Each number is 500 + 40 x the weight over its row's rms, rounded and kept within 0 to 999. Layers, rows and columns count from 0. Numbers have three digits each. The size before them is the row's rms in percent of the matrix's.

# layer 6 MLP up, 2048x512, rms 0.0541, rows 338-392, columns 0-127
101:457514502538539488414453483580478588496453537573519583522549564416473503506418544487569556402489484486519547479484577482453433522484531516525514517494379536590503452550528363534506458518510463516471456445496492505502569436498530438457491495511556511528603445529536520552500506485505554465435524489489467511478499529483490531431526485501475517482485452435527537517482432468533505463503
088:533498489516557522462426516425477418547494522494530458527488522525494516561558512469492491504441459470479508462497535530495528535537409476423449458570544529447500527541452505482519460483491497490541550434446500493500490488498529495425496525514534509573525516439486571468535560530453547523441539523547497470546561567509490541554463480430548549461517501509561460500505458509589585577479
078:526529507551522560480464503535501504460540548559508488512535476452517489537571496516499455496520511462550505551489494508589516579510443513508542510536539500478561517531471510487489413513438432466450467472511432533479514449495492488507543488561434534539455585531502457504444507523588517515505507474545470510486538502510407519499556516429468573538505472526423533520524510477485507543545
111:480496565524500489437517414508452510422468560481517512513510555579535543458522568483494513469550452527504518528571469481509560535494480478531437381447523443455527480524497472435562581514432544472527544483499442480508504482515489484493444488530571498487500500498449484547559525520477520531480498532482530481530440549556511518479499551456485524496489524550496523552493528508521427441535
112:486546531530488546525467449512499476475566449450480501494516508537488526482496543437453525579579635503455418512517520490456474533490483515584467514425513577530552461432549454461491491484518419552537444457522487540437491510496539487556505554508494516445472480526571530521529481448526553526494442523460551520473512479483593503490547486494484526553464478456533513512443502518476553564452
102:501527494469469565495498499529533553487456520468596516481495531482518517517474466555587550505482484502539494453544501466551456404491483501434467505518518502502536456471439449431502524513544456530517519527474427512520547541509462496498510490503411599456490505539532534547565488551480483482560539521474471535552603471473476552496486547498462568430483487504458532497505490524522515546461
097:463450501394519507521481548511474547446560518536463465487513458479518513464485566476481512503461473510484491505488496565514468453528516516500562511510479540427489598431440522429506507555499490493519496465493510515442445510500446537524489544507452490456544496562454514379504528578473520471499487513501558522515523523509428454606530537503503479517571463445473456473463481453456513469471
102:556477539523500469497495489547484472505504459491539487476553483508505535502475525523511512441473487520474435430493487541491528448434505530477531498508445394512461516542528436503454469454468509513460449494521492558440470546542469447581543464529486463488510461499429533478507443548480473447499472525500546481494488525413546480441510520484527499559517589472506471476503531507543483458543
087:544494547432500536563518504502523465446484536444532506532419513440519473453516512557519452493482532520514454534496499448556462515515440524502471557512503492497592510566538507485482503503498538482556502543447491513485365471545524453596503527505477494540449497520492502437563446463495495466543503479505499452492427487491448528546490455499528478533475476509536462572471448519519509512526
095:501485528446623539527482497496526555457448509486473547449457495394461490480459496484527508524537439511512514558459540515463560451502521499510520553478471510512467428437558493572466554495515479462543518571461486549536446512479561504571486517517506489533469532558517527525485523459519592513534557490460518524536589492472459541457558491526492507513472441522550529523546494552531492549491
097:459509460546522408508458527507536455527510508452464500447500577530449461540456445515514482501463534511535538608502479566475504478443546497491489462562502542556454554426554555540555499550520536483483490450516553546505468465459609506531520489518547535465482433525489555477450527522529510488496574446512546557523502552541513498496421547417488470495447510587508469554548592505441501453457
110:485470505541524462558478589538469555499467472511553493504489564455536458508435528474496511549505482454520518527471478534540543488509534496409511539524495483509559464454505535561491518518505551523488474546479509455481551526484476476541465461445428505526511463401534530487535558457531488544531526480578502578399474482407575505586509580457473446518480494511400444522516573426467506494466
105:514512470509482471456523521448516522496548504540492495526550582519469488493508527545519403514468486573591451511453481444518499541525525503488449527487477532515492443483497458521488456517400558517453554440541448498530475559413445482569538515521524565500497532463542537496565494467515472584547542488509515458513518493467507514486495625454588515497505553468507465512487511474501505555459
108:527530458509441533513482488551500597464531492492486555535469494498517475543468529554478534513489503507420465447499478482517504442499531486476502467562532407460596508524537536464518543420501478559524496440527562500443461575582496544523560501477463529502410510526448516515553518447557506572543485478404496435478494439537463498454474471535497523563483560472456501506507421514519517509532
075:472529502500526485537576472459457545453472510542487503532532471491487483517551455512457436512590492553588558458554501560541534505512437441547557467543485382491563452545508502474467491472530538520446525457472532546516513532525502495441503466520511531493545462524523461478548507501462498580471505455482518515552502480479446500495476516515467532494437499508437561531426482505501476430514
102:497455529410502476516432478410495521550554557538558539495477499421487527503428495513497522484556467509478468507514496554536457508481500497492505469530467543479426457473521444502467506464495461500481459476492525487517494513512434468492505532549514467528440514453458558558497511539510563478440512454476486497557493510537522494572529528471510442487463544456493500465482496450502530512464
089:507538542521522549599484495520484499535501479524507561492483441514518468487496451419514492549532450502515510502583538562539536481439469466407589483418546509496476545367459475552545545520533522441398541524516453499526528531499409564560478486497480523509554469444554545514496435540544521464464485498526497513540555518488494519466547503519440511517505491550376522454441450505535464490516
107:421465463421535497421474464490542456448561564504504489473479492457513515515455429598547471485444453543499449513471565444543518512449502446507498464490509559464554495560546496459486519525452444521472507458520467492466472452436464513462410563535439557428529412477497459459539515534526449501482555420521529535586501498528507486508448549526490472441489612556550505464567505506513547484526
093:473541510514429464574483515470561513530526495503482461530521457565537498525527504523569431596480477464506526477517504517547529457511495485555479543538424482487481525524503415478446445564516550497473525506432532488510468533518531492496535500479453578447468495533518572534604529499492547496483448541512458496528465541394535492501491511526539557531518561533540458526463524504448466529508
104:506473512491488470506532512437575549494504430532495429533452501564509557483475479505550555459496466512388463508536508478503503526531497490453475465501507543510539499514531525457434516544499486527550488521565478501517467505486416454561466432494469451504450483554528501514566521516520450535486516531528485493476497473517432506492505450498443469426449469483493561418536482508487509545467
095:474516505508455483488491560528530495514547552490505573463484482514479501519442421503466552546509476499561510482543412469386443485450497414483499517494511462472489514495502525531541490515499505495504575424567504481557457498556515497488467449524554511531470475539508514537491503519496504511447508511528509471567566510544515489516445474481503454451519585517408401531457467564484533527476
101:457511475508567518542464459543577536501512509511486546456425498414510478500542521511556527525491523516461433530404485498513465493546492491443562449445533472483508537447561517458513518553492499541517519515489517403445535574514479476532526443488403438483389527493542551526457450551480505437516448469535408529506494527475535520435541494585443455524480484499512541500437466559504557472476
085:469513465499471444494477556509575523513461497509513535462518492470482519555520480433453495502445490426555516458441507545539570597516514531456507475442446523510507452473529516476470502585539442542470532462545513524530514499521448565546518559506481511466490525536574418478510456466503506521512425587469479487495522489515523557491530504552514500483480552450562484463494576513555512501479
099:490460462509473485517500518534512520515492549542493490481537560537535475478498459503469533498460491541527474503381438506550469522493476483539449484520511498421500469586408517489548563480434520548553482491531559518489489519504451542470483484538536501535540484536487494436513531506502435523560469518524480490508532486470492545522478538540449457541530481482507479539430428498437513475481
103:541595491454535622516473595501473481565535511439475556481517612492493536471464422542435536504521532539542442445483511525528468466463497524516509469523454506510515530552506524489490516478525561471526472620467465519507532489487431489463444538470503453532481513558497528509450449536493473442460438473429466485531528499521482511511449450480469524487492543488561535506568496543487476493421
095:483500508511516492477542531476545494521554425505503563492475432529412497531483490564496522511509542552478561542561574515520484364506564456525521604551453474562537513455489551477491544525535476501499534447434518511489584536517559568492497454599496475470531489417533458501467470495605534518402428469383481422452495538505472511506506510446483478509546453555482535488507514583505588543495
104:583501457497492472557518498549546453480490485412611547544471502538539515508424544558510526536482484483450532481504504568517444506482482387498449437465491595522484483436531458463516531477497460478455485538560557503518473530398431497552479544496536481502535445593497451510537491460515485508463501484497482470554501463582507550533427489542531512474571507511492549506553447531504471509455
101:493502504486472520445488477458554521396473528505488577539518466583459408418459483516476526508464498453452532496425507530503486528532474449455452500459543497572474501521448488552461536502491515486506506456450513401401443528476463531505482484500396533492515456471502496520554505543471497598451415491514419542538519399459478482498502413576527469544524554575434495510443565509536481513440
090:540444506466495519516499461556463463384538486429542499438545549468377544491574494496438490584514543436504547488526466507531514520456576554503419437490486440566477492480457505514539473466443475529527521504477506501466488494458490464533487548477444558494547484516443505491510536544605488488549445504446527452459585480466548479451593549477494481553565561457515521511524518534505561499431
109:458479513468543519437461474547504427458507500589499533488564498586522542506436516532534446581544499485474470523551524490494594566495507493444479588483483485474485546467469442499552453480532488410508424529515486459477523477508523459499483495419464546437490572497579478528525490567529457457467483521517500478537546489519440568481461554539505480499501530512514501484420458465499480499437
100:436534461489516500453462474462494511498519573510374457424476490463511559416516441527506602470532502423490485485492489505483568492463480521516519465548425511508552546457437563444518448540488469469490506519451494401526537449555547412444436468534600480498507455531452506571483487461582570621485509504482454483541553559483511473469485543468549531517463534485425541460467466487512424531551
107:508477566438464483476474498476492461600501469535499489505409494562521440512422561493510447509429566514445454487478504418455523540488545464464478521498512503599447541532498559494466529567501502525526511466494506480496457533479581515514476491481464563512471507427540479430515540534504460495598438499526510585458461512511514477457570542448524487412435543535487522515548523502511465471453
108:508528509481457523509430571489440499540477526606481504484511473584496496483473516542524524524574493515407612540444442471468476522513519561521492544488506518532498506483511517495462492474491511529518492411457502541560556473558527379392440512491465557496540500512535444496491519498520549446428512467497502487489474569540551528511477546501478467513437544480466575488500493483538505451447
111:512434508511461464446423515494486543497551459460467509430480478500431485437475554512495501513524450480535513425506579506497496558467514371540568501470556529495540526482473481429372548499488464493500520471492508508493514507434432468546448429517457472517473504473435597535539494511550525537539505475511468451569500536429515585468503527491508509465523509502501532492525522538494522527492
095:445458458521444457462487541577424501544508480483492443550518514486512496484485489589523514475487430476554487459479496531472480540528500556493542415491440539467512570467513533495463471457470503543512482443484488501467581500491476520512519455501516528538498512477393528458498470421541485534470563549508438455497538499521554461494551545513462509591537458472466585482462647462478509481523
091:469566481516513511484511469518509444505493561477517531483466450490505539525502493469554529487492561547514469535541508534497480477397508552592465533535525520564477533414508523564551550510455482490506471445510514455497506500532500508551481532513492495482525499557513581515490492508527456463559451474437431474553543523468436548523532439483470479481519462518540481545505523552419500452453
107:475548450528471507563438510516467468441422494486499596559482550563574487498566533572482478472435481507428532551440525559534509520462599431455518559454408485480434496494496460552541526544522547491491459508411525482508497519517519522454535510536464524426537554435467534509484460464523471473482456559517529567479544478486438429508535402526587496568397552576521502476492469518503519557478
094:515463472442522448512500482554492457454464513507522514491516496468461520528521454536496512536512498545477517575503530481486513444465554545459471556503432448474463485548475487485547519504434576483498553528449547511478529474539557497573443464524528511430506476513503509491545483519520571530505468504532475533500488545487494495513452523424598465462471489478503536466544546491520508534471
099:555512479508518497460476518534427470536541457498474540560537501504459507531552539483489494519521514531478554530491554520524484529535462465514424518469453517438474486501475444477450454441478563474555510451510510575549447472463529483534490507485523434467521528558554537475464555513456496554448441453462535516433487525527499490542460478525539500465565426531508477451483542489578560498512
103:514478446510505476462546463394564516538577525503456489460432475542492512452576506561570549449422446465515483451566527515469473468490496522559478480466471459516499512511534478472553524470504521473524538511498496444494511503485524513616477562499457613538508507514483522579483475527494523527492507535514428443472477485469479499410546518512435554465515497545493544455455558529490547465476
106:517581487537526527445412452473452518566450436499539529485382502476479449430518489521497526492563514460614493560483530450533574561499564472540501545517452537506506408459502474484562527512570494449517524556553433450459573533536492506495480446473552482521446525526582558520455453525460498510550464506536536486464574556505536528517549473481482556483526444441494489492523498495501474514459
105:517534572415461367491448492465537536502508574417489448528507512509486480502537528491518544504540465550467495514482456550556546537478495463512476437490496487499457526494542483536538462522478512458541530473521481505449489574469466549527467565498505517542477523442508573545555483517559552481504458518486454502551494479530527515523580559515509484529444543541558548495488466479480531555467
109:536553484516443471412529543562527441524474569515522557482510514548530455474465467461507552459536493504507519453529521508459458469442491448510485451487510476544471517501484446495513409484564544442495520525408536522469567527497504446461566498512481496513489524432510526530528478489536508519537530509543450514501490555528563491490479418533469485492495439504493562488496473438497477504515
063:449463440454535469533470549545502526519513518524535508425547480536480469561524455509523540609486465499535537501541508507557496490472517494476484428528587489481507461453522585520476421550437508490480454547540429417447479551497362458505422443476548486506553486505489530477466505472477522483537465515558503461549500570503538596491538496497566561549460497496442558550500458538529519500506
105:517503513434478448571503507543514512515403521502494495536488477478555609568420446429494481598480515522511402512467501507417478550489454450445499415587445506421477517508496459481513508530446563454465472457549488525566505566525507510521462443498450494512511574551570533427495477500566421560519610534484492527493488517515497547522465507485470429498489496518530536390448532518496505517461
091:494561442510437574456473539497514476476531497531514446433441535555483526511557460465513420525501578491452498505564544601468480581496466487517512398497455489535571577542473547485492450498486481525439497555501525542505539615585473455504389476504453426512469560424405410500489448495557476546552530476554487527512498520498512472521562526502519526525536433540548517512499542481497484457490
098:496501427521510492450544472506494475465490504470511545514526476505554475506558542509552512501533505464562513409435583536564463481487505469457562518535464515467443522532555536557493584455544492477477460509503503513533452486510520583475516496527495481487505470494518549491479514484564521491486503502509450498505515530484486497471463457501475500475611503530459544507508439590474480510499
100:525508458429468453553478543524493493530514450462495529624517520497477562528459525441467470455519524510561500497494475484510574483517542515473469508555562532448492482435517445521481490552520515436587487562528527509459521531425546459531499441538448473507518541392578499477498470570536414490501506530528423506459495538489489520526512530519501473533529531547507545448505509511501489441439
100:508500525487554495506525514482428463516535475464474535532582474495464485448437482583516499526548513524451472495440540466489475550399472438540511526529504511507534494541515433459497542489501459452445577539492454487522452498572499450404471441458520452490548561471492505450487559482519507473475469516484500529512541444474462496482502495470465513476577550495457494479524462486452544522495
107:457530466504546422485501474478493497449437478561525463536516475471429469434529583504515487402548531441513504513506510477552524492471492479566518579508402496390504502446529481533516585433582471542508541490457468517501538459466454505563492485518490479530507431572531449476480503556557503494505444522513487514542422569508502463486535513461517488535498540476548477471563495467536477534537
109:540545537480499508423529640472465511467462510446446487488585513488523485479486478486384512511484493514429495541535511564476542509508552367475524488483484492527495492481525467513474486489451519482538439545512510386430492473463598511485526471478443529433488586521505523458529457422447526532369518529436491419500512453533564434490497550498574470540563421595522503511565518531533555521530
086:555516535500509492529576475512465461417442541486451547434478458509511525450492506558518551412521513493460481543433460503461473429442494486563526438579518500475498483578406467544453537583477481493442527449472576456559531572531500530511527513506496528531505519542402466454487509461595492539500494491532471537567490467492510450424492505496450498538486485460427516478501508523436503519467
115:443465519465499540494553469485445494500485479507585500484523520476471528569501513489535484497523422490566483549441544565443550536544432506549458466486483604460493534540506535458528507459484468511404498436493495489540492490480474543543483479463499516475562521493473497553525461493517503478546515519423511401442552456557504507403533471492485474472516473451516463455479496501595457516477
107:518518533497528514515436467523564482489506496499506533430532481581526517548489467519420558442511543532568482517441523480514485503503583469432503512547524541558477480512459477507492402479538437496444509540507519456474503408458577493503471544527516470523480525484542443490513451473520514509453531495531482503450504560482497482490507500457476552496497428558519492419499517433432534489466
098:504417507431495456514462577576550547460549475495544547491479590454518552498522442461529527447408497567509509512491510474621437499468502481444452448544464591514491487520504514452464497523506491437454514489484521578494459540581437456455509423500533454615528477502553476484522505477570399536509450501482487424500515464440454525485573488491539439528491485516566508481477487514543462536468
# layer 6 MLP down (transposed), 2048x512, rms 0.0134, rows 338-391, columns 0-127
094:539452493493512507474424519468515473525474551510531438541523570472496503541470482559491451456491471519541504550537439413486384474482480493508442488550521492550506492485508480475428549521492538492496399516543499533494468548534514489517461515529454465442472487546461535462434528480545434443484455484514525514470453451535443475497568520442487512498483506433435421477495452478494486526516
088:513514458510534441479490517536488504542412490457483476539521444441483497530546558465429445517549471512480547529471527511526477453470549526486515539483533549519427565508535522501515548498514438507468396494418480525545512467500543449477451476489495450471445541477504567492545466450416515505462538517494513559480537566484494471454471547464487510471524512490531499453519459492438489534452
079:520543477483518423491611498496469473503446561479552484465466512472503495473518421438432405479419568505525469525484558530545502427562510515522456479525530493513525457535532513524537483544487546570537517556568526468451457489584504494613485367593562485533510535551458529443473484472523507495506538541493539422407565486476557499426543526554492496488486505539504501513536455538496499487562
105:519426452465426566484559532522535620557441515459426425556534444526467496478524409480515472508471498550478508458459498500462546472441408492496561529523489440501480516536483488480478527496555488520506495524516470514470512476501506467501491480551483467419495521440506464508527391517497488483585528511468498467518371491530518534501526469485453468539493500495524488497475502595494524525476
107:559469512491458494497545459519501510486626523480493519515501429455503513474421563539480536501458514451503447514500572511527513506492397485514469452563534464541518532515520456507483489552455574543497499522504505492440536417493547491500541530480415517466478508432509484488512527484441530495483500534547506554498513481460484469500398471474501564445512429496534521549519474527517501563516
106:481516469501484526486496584507615485508468512439479404508573543600499511456491534535552465481493452494477481381516511466541470506525478553492561470446549558496512462556551474422525451440493494527518446517488477414440482488507486507437457474463493461467560451454521486462469444446533483550448558480499477485511479515587538503501441506602493522523462535472478442543449460562479459503569
092:495468466428485493500493473433475455394500557565483485449549524518489542439561529529469502506468486547430535488478529550458576539520431447543458454485566524492469508485527550555508561520535490505499517532506542476514518567465533610488520495512490506540437473476483471454519464536471541497505491587455506498524489560499451470561540451484476520522457516529620522474515481565510484511484
101:466497555548489524517483549522498511482477501439521546505523493506434515548511548445558514490480516481448478498505509445546549444439559489499449488461493467553491493490483456470519484504545539467457459464538451526495558487473498445497526523434515549456424529478552462491487506498483435509422518475412490506540423538569470558508464504522424517502400557602550548498493551552512497528549
107:527494468478525554461514521503555524504532469514457416441513525521465453476571524515488549561498437502501522556446452514537496408489550553504398545487550464477528527433473437545533511541518481561422487510453529563544508509469578592471457522479466494520444552496484431452484496480521503485521510486492491569467580504516498540458511517495479519488536527515542567424495525493533511530447
097:479474507513551488533499515412423555468574464494445501468436457452453559564479472520513585503435466464526452522481458498475507538529527574516472467367544503454560483552546526556498544500454576539483504441535519519518459437475429548545547493414470526480500560503510477532504506452468620487481502522509497472428531462464490543470571440504532520498450504509469497502514566475426548508498
102:518502521577493452483479515501478530514543526545501485512547441502493468503529509534438500439517529495492522527549458390506533555444530485501509514585561407470522535464529527409514544495484538523488521455518461506466403469532503459488529467532638373545459477516516546504436536486484568503493509537468509487466489524522446488457503528490495486508489524468511532524524485517514538497556
110:529504475442470542510507546524501576407438637522507461565552484485547422576467510496528569555474503478476545439494483459546469437520374497500515463494565521408540431495511485462485463577486520535477495555525509505484626504511478511435451537511474449486522526547452456551455418474485520520504471423439521462545531462528400533430453457477547467491490510490475512532512465587468481505498
108:535559530503519522475505419521506464542489525557553583516467420487452519453546572480420440435512549527547478450506434526502551515486530486461501429477505472444498430508534501475502440509454449533446542484416438517520472519477535523486519481463509377500491561557553491436560503556471489556537470539480477478501494529518418517574468512506452564487490544503479500525418455516484536515558
107:460511547527546533403555549529503496514503521487513400474484454444431489550503571556467523503426462540529497480444535601452519441514483426446470533492494559459505517553460568488393490544493481509561531571483541429449495498462451506504466562590488460528535470465501499476488550473481506452492456550425516474481489495520471518491491516490430540467548551494517440517475519535576555536495
075:495540572555442529469452549518507525502558457444440537498474461520547518530456507491545542492557505504437494424489530540428479446535498575488457552483524507513545490506452490571527553517518495533524482502504556468404504469474491544496465567545574477514520546502436572471476511524493448460492438454478520477498414532507482423512476475539506457467514542494446410513476443506495493479385
112:505484512438502488451432410500460463501466583487471559498501389519446532468503488581522522499462488474533537470498546527527496529509402457543516515473494584485495459519515533500468515529512441492395495446500474461527547542509515458485496421547557459581510511546579484565473487520524520532483444520541453497500522532449549508478528474463431482415509469530490532577490448457453437420495
114:468453514481478507506584486519498529500508494409496474519566563529544518496499480436480530558559516431509526529536452482487552517478494432482528488539532550467471518562542549473537513472536472530443536451489480460454448530453515493500540480495513443518465543514530468527514520508478518532497521476484466546514589535479532508481453448483441476468450476404491442519427440590467467539487
100:582497572480499477529460479519479487540458529506497490468457484482498514440461506474440576555536553501556443511511555497483454533511464486539493546515543381496458431514479482469521511484500526535476527478435482500557493594473512560513506502510501493619462500469479472571544572546492501526484471516477527465440507517532551536535532511472555512515547534511521528458512470440538478511484
114:463531550476545555399558533465556483511536501509538554544542469488534460509490501453469512534505518553520514497458486490483488535536524412421466495442590504518399538425580497474528473506573511581492496516466474503477545477472496544532493520466552445542556615502532535470531457522530455488477614452449532513564559540545462479573478585518577513408494527488502517515534522464465509544428
110:498499472515438465547517557546489500510508542435496457461495489492531497491506527455425540514456515554506456379495466526535500526483549483498494507517502444469509473590549434536439528521480570545541490488483623460451490499540466452533565554530443478444476530548540466502521510530495499451490525505535508509477540532506498466493522522482497567572461465497436524535483505542483507546496
098:497481480519510566505581491516508424482496536453552443508513448514453460501450502447555509485511457441456486459484592530444529470503430507456521463521444512489521525491494440483427525526463476429563580460524519575576527530534542543485533490523478496512468504519452416402533490536484451465496480511490500544500552528494530462466525501583500494582522472537475507530488491450560431521536
102:497545534545557543448569448490500515514514499488650512492522444517488447477482519427472523529561513492591468467467477529469504513502478528458528490463545522529565494476540569479464504561518495490461472558477535442452507493529531521549432538491502513543513571477444487493456498494508444558536531526526514440497435497481504481518552435424492507545431484531464504448515484463548463461462
096:470447474491571520476481531418501463534528517574438527434481454552563403496531517507497500547528470592500428503516465470520456554559532505490544549564564498509507543564466496540480482494507554441454492555515459472481454567549569484501431546497520516487486521548496557496461570464496485498538554426572502565489468475458520524460542472491557507480492512516458495491437510464428513493495
094:536469416456496553467535490399508473515501501521496611487552505475433537525508464495452441534543552473431451550543453479532487516505473485526521541520532481499489424534491480466514546404546501462447492547438560500493431513473557549479534519547469514571596467549564520487465538430494542508552392597456544504511518439469512481524486478524453506450475466519463522479492466504387494480557
112:564538499600552474459540508531487452435510589455482516521495613559534410414504467441437520480538499446484503525509473489469429475458524499464520533555573547456602473544539524539456527471503426514469471523516546472492542480530593546432521563500447544517482464516467521464499507527459557503571511509492606505489464562423530408498404482448546495507489465519514578457499466546544521454470
097:438540448490556503442547522500469485542507468470532544446530475538525437426481498470460504483416506469537436532499524553501480467459450448488472559500566557489490549505465481471523523532475442451479477522472480383457519488511506523523506466417549455551451523498506477537535500481504466485439539551535511554416461505532498479404397451454468527533584515451568495493491515513419502482519
110:475511557510493494472477484489540553471475534487507492540510464490463455515521556444480469481485501484443500499550439496427542445498476450501532521474524487551432501595528487469531434556468529479467503487484481531463451538543444531543508547525527472493516554458442525480527473560508491486614427510477496502445512499445534499472518577456472484580524469521467517534520511516504468525498
115:501543438461505527437573454540487523479421547450532511507462503491471530543447468495535463507446499572495495520492443509490570519539462427566496493432530486453549483525513548500463493522522526468513502511505466541476452489475553507515423530542523527539505446519445506526572457531519480516473454545518577438414495526556482402515478485474494503551504524520525474508504513439474492490499
090:501556490469476486460530515481504518476446495489426507481480461556462526472516417493550493540419504523584438529498486491536423445514459524515529552550461522491535453540411444476537411570496468524558488479535454472493490507436471505490525448492527477444491534565476468466441482501579485485449600455471499484529489534506483535418473491535503514560425510546436456517606489451472466558476
108:455540417499495542541503497505525497510505525490478468479488515490531509575576432452417527545502479418528571528471468499497529520549496500530494493472497464460503509514478469513547544511509574529419494548542487464452462535518530442516572504550491490432487467499482480505513526493553489531555380563505531508498498538536563460504522477520468466503489460514499452483483536538456495527474
098:483534513509520468467437454491585481578495532521487443449422516568540475579465396453467507479478545460475466483543456492521475530517524563506480499551495492485546480549526556497484476518494389517486494510469517485486484522537487443517529550439482461485512457564565455473534469503485415486517550509528526480503529373500526493559555522428447521411581511419496500437534419501497513422539
104:459466578493474463542455545511601540466549475497461531520605558467480565551509492483489541478422541486482543502529536510548508474485382472560494440509455530481458501494530496492465488483490460524475505463509542538464503439509462438556493533521523488551489519529513438516543492476445406450479418492503435487474504490532451537540512562533440482461471567553527518417481536556438556451581
111:478517520427471522548528513460449503512459471543556495485537483553509451438507486540501457508398515426484501546475568548590504479470546485467409410498457548498499511494437568561478437515507475474566487474527504473504526536613465483556449452507450480519439512478399528508516469439466523537517487481466441557454513566456596488530486493477548443507534583471514468444460566544529505484524
112:522493449591536543452475540542475484467567526520493461459532471518502520502528549486511526546486479516501470484453441498495496529420473493530486554503460517576533519550457525528451424475587527559466493516487488499460526427503402513520529547509486459529520478502493520455572526547492516521467520506512552426482467505496474454517463521493479591480458495490456539447555474517525505460549
090:515472487477446491508515547475515515494526525496449447561458493490538473403509494489494479402497520519532506517451491489466518455544482599527524505470483448576516517515511482527545521509528524467525532542547495508474505480467490516574500591479502448574506466497503527513456475473444495499527504481544505479472457559535614471485554501479502493547450503503482499506595520519496459503573
101:493477456536499557400509518548476594502547494488513508483564482485523503505519526469529522554505459470571445433485449461458569502513498463372513481497510569480511523546491486501486507474567553471470531484511591515458541516437496536553481548515465556523499493497567507404440491504503484499437512455520552518502509446523445531505518534545506499492576589481517563521504540524501549475491
104:468490491491524472508539569419429436495487543556544447584518558506499539427476484546480473503535525507543514470494483480481559475423451499457516529555477578438558546494510457487567472559600511479533518521475484520534505517524521493467514482561475524464453512519561461478486543508435518439493442549532482435410490442483528510582544516494581542503493417459516563516493495515471486500566
094:510460526541526393540465541465481502448479481525498490495463409532546510447505476412496522474567469491466482497451536533484522575451533474475515542471500438487453493537473494411513487571555465497491538429515541472480502463560512448493533536546465426514434523479490548503443571450511534476466502554543537479483547540588514469514477479503582474459435426448447571580482513436472505455535
109:465476476522461506480493516525429495497481569528471528499471530532471557505509461456506503426502485550535501522458392527569527530510463476423471541485492496496489465466504528517499502534497504490522446424410520515481445501511592532496511570425547433508516525470484472490483519320465484517510484424465532555506501548495515479541546474581558454432502496452427505549483480460452483515518
116:508467535493486498460545428520408464445467510535483516432457460574561456529484506502514492480517559495522490506491535567491519432450458520508461502459477489514508544451529474526521523495494444567497517452565565524460503483497424643512528472468559535475498543426423482510474479499541539478497494491584541505489500474443528502502502520463476505543515490513536488539517514548514546414534
106:490440529464545528443458482533499499492547503533490478512505429585456440576531529471503492423513538479530409537553546476530478493447498494461506454547425482513468551535491467519443534483486510491518446458532550473465441597492525489432532503442513483555505429487531474453515443569498520518532459465515527510424496461531515514486479508486562570494435577517495509512511448410534493516535
109:492507459457477522518529466475550508394492517462541497485499492511498592501523497560477521530561549483547523474504424463532460482481550421493526507479518504462468472523518514441378498547493519465500539495516549515531465513513485480464503492453501555491521480501459533493539522541465517419472543548529469458578492511467510497580548472536575511469511535469508495542513477545488521501432
106:444525517478445511511504573503550547462514499531483442460467505470536492457522534492434502537524509439526395525520518504500439490557471507513496504471497529518468558476478550557528465510488572488519435515579507513497448498550495591518520496521574493462508465516492505463538489526514492530491448468470494524520366540488484518553478527469550482501555547496511505537492517516494434531441
060:563535544489455480410561574430406481453406440435516443513515571423546445479517548527448564517462467471488500550524467464477519565477546546524511510519520522551527434495566484545552507491500549471448529442442530540484394540472559463482485549427473544462563438570424498582481485518445529430423508496481463499595506460463463506488438538505494472526470519472508530540466542449557533495458
103:611379535507491477483468538524491517492582542461460551557479566481452498425535409489510550455466501553512474482487501487428567543479478478503487522594539475472512528535544468492511517506503534542468566483512458541507565498484508480537430549503520491494520483460525587467556428419463506494653503473489472525484482491480495517488560536427447511471526477446483474466496483506504491533429
089:512467532478435481443576428465532564519448471499503537465577498534514539447438491507532516444503508535480517459436399548437454525544517455456476514514572437520450523459520501413558461458501449538512434507490481551559544515481513476576520463519487481505522476502524522407503434574533553543582487542401473495488523555467469471554444471575497428462496540441525434455570514455481514501514
103:440499569514497521522511504499541518387507533545568493530479529478537483518461490539441480545437486562555523450551477443527487472542395458569513517507430535479505520496518494517514480452635459501623457494524459524502469493502571485548465526474400547525540464550515459539455591505484543447577523517438519500534465471475439478503488566501487578529459509479483544460482447508569500439472
098:555449489514525511468402488450517461501452522477477457478490429580525508498448552449544510448498507467489525566603496488472464525448475407533527552463489496435498551548410540543526520517546509512562413433496521473595466524492477440417492605516525503509511558516520484535478508500566526533460493532478596481511482489543569520498511446522473428478429561433562455434520539524496491494474
101:455473459562511530509487474495537495500480496541449476485505426472454493535515501498492446427498523429463467468495491556493538508449519469496462483529516571494499458474546468531405464494489458442536470485498521477568502521524481553531448463450566488515586512533492544560587466459419553473513512568504555476562492550554503515496536440492485497467425578491503532486453526547419533483441
106:481597496511515480495421583508481475533515515495557444516477504522583521511491503549531416489482513527508493492507540444467476543437510463518482502530509469520466491494494459434519491532548619505529480465572490475454504395552477469448520583413481489575475514471448476575488469522534511480468498521499537472429441470468502527489467488560506470451515478482497458489413513450421492403560
108:474475465499493475482543546516549472501505541479538520497466403485503504559496482546496518533480513548476499515504491374511477474589516474530473519513513549476535427509502518523494527535540576522536426573466564546504481529442484493446509572488588472409495509473523503464501483562482444541500485492523468503506476506535478495487479501510476462541505485524491484494502504551457542486472
086:563488466465428500494517491438562581483512517510534514340495534501457507499526494465490481540448529545463567550494534456472548482518509475530468559453519450489485403493558494567435411467516500517562510416519503470477532560550538485485469501510521549538466528520502482493493479488548567482540525475446475424476539510482459450496492500548471529504509522534504508413441499502479488460452
110:415484418499527529527488387461516525552540573513458466539460471519552510536493507546457504434491520500446539536581505468503477465498565475548543514402437510605467567525474527544537463548504440522467464520558539497537433464477496507576410520519480452553494563603507451555513503492548511477555485498459528505377505521493564501451456473526466486533457550509571546531528532481523479460492
105:496492461555573499455491486521500542507508468485530502488455471549517488486559576467505491501465468493567491545440456513487487516521531582462526536519482475520482506534525532504494486544470512499511522508543451477486548519533491513466469416536464509540549420463611432523433544477458512486514535433537547513445489518501498507591548504535487447492453562509572532479589421459560492483458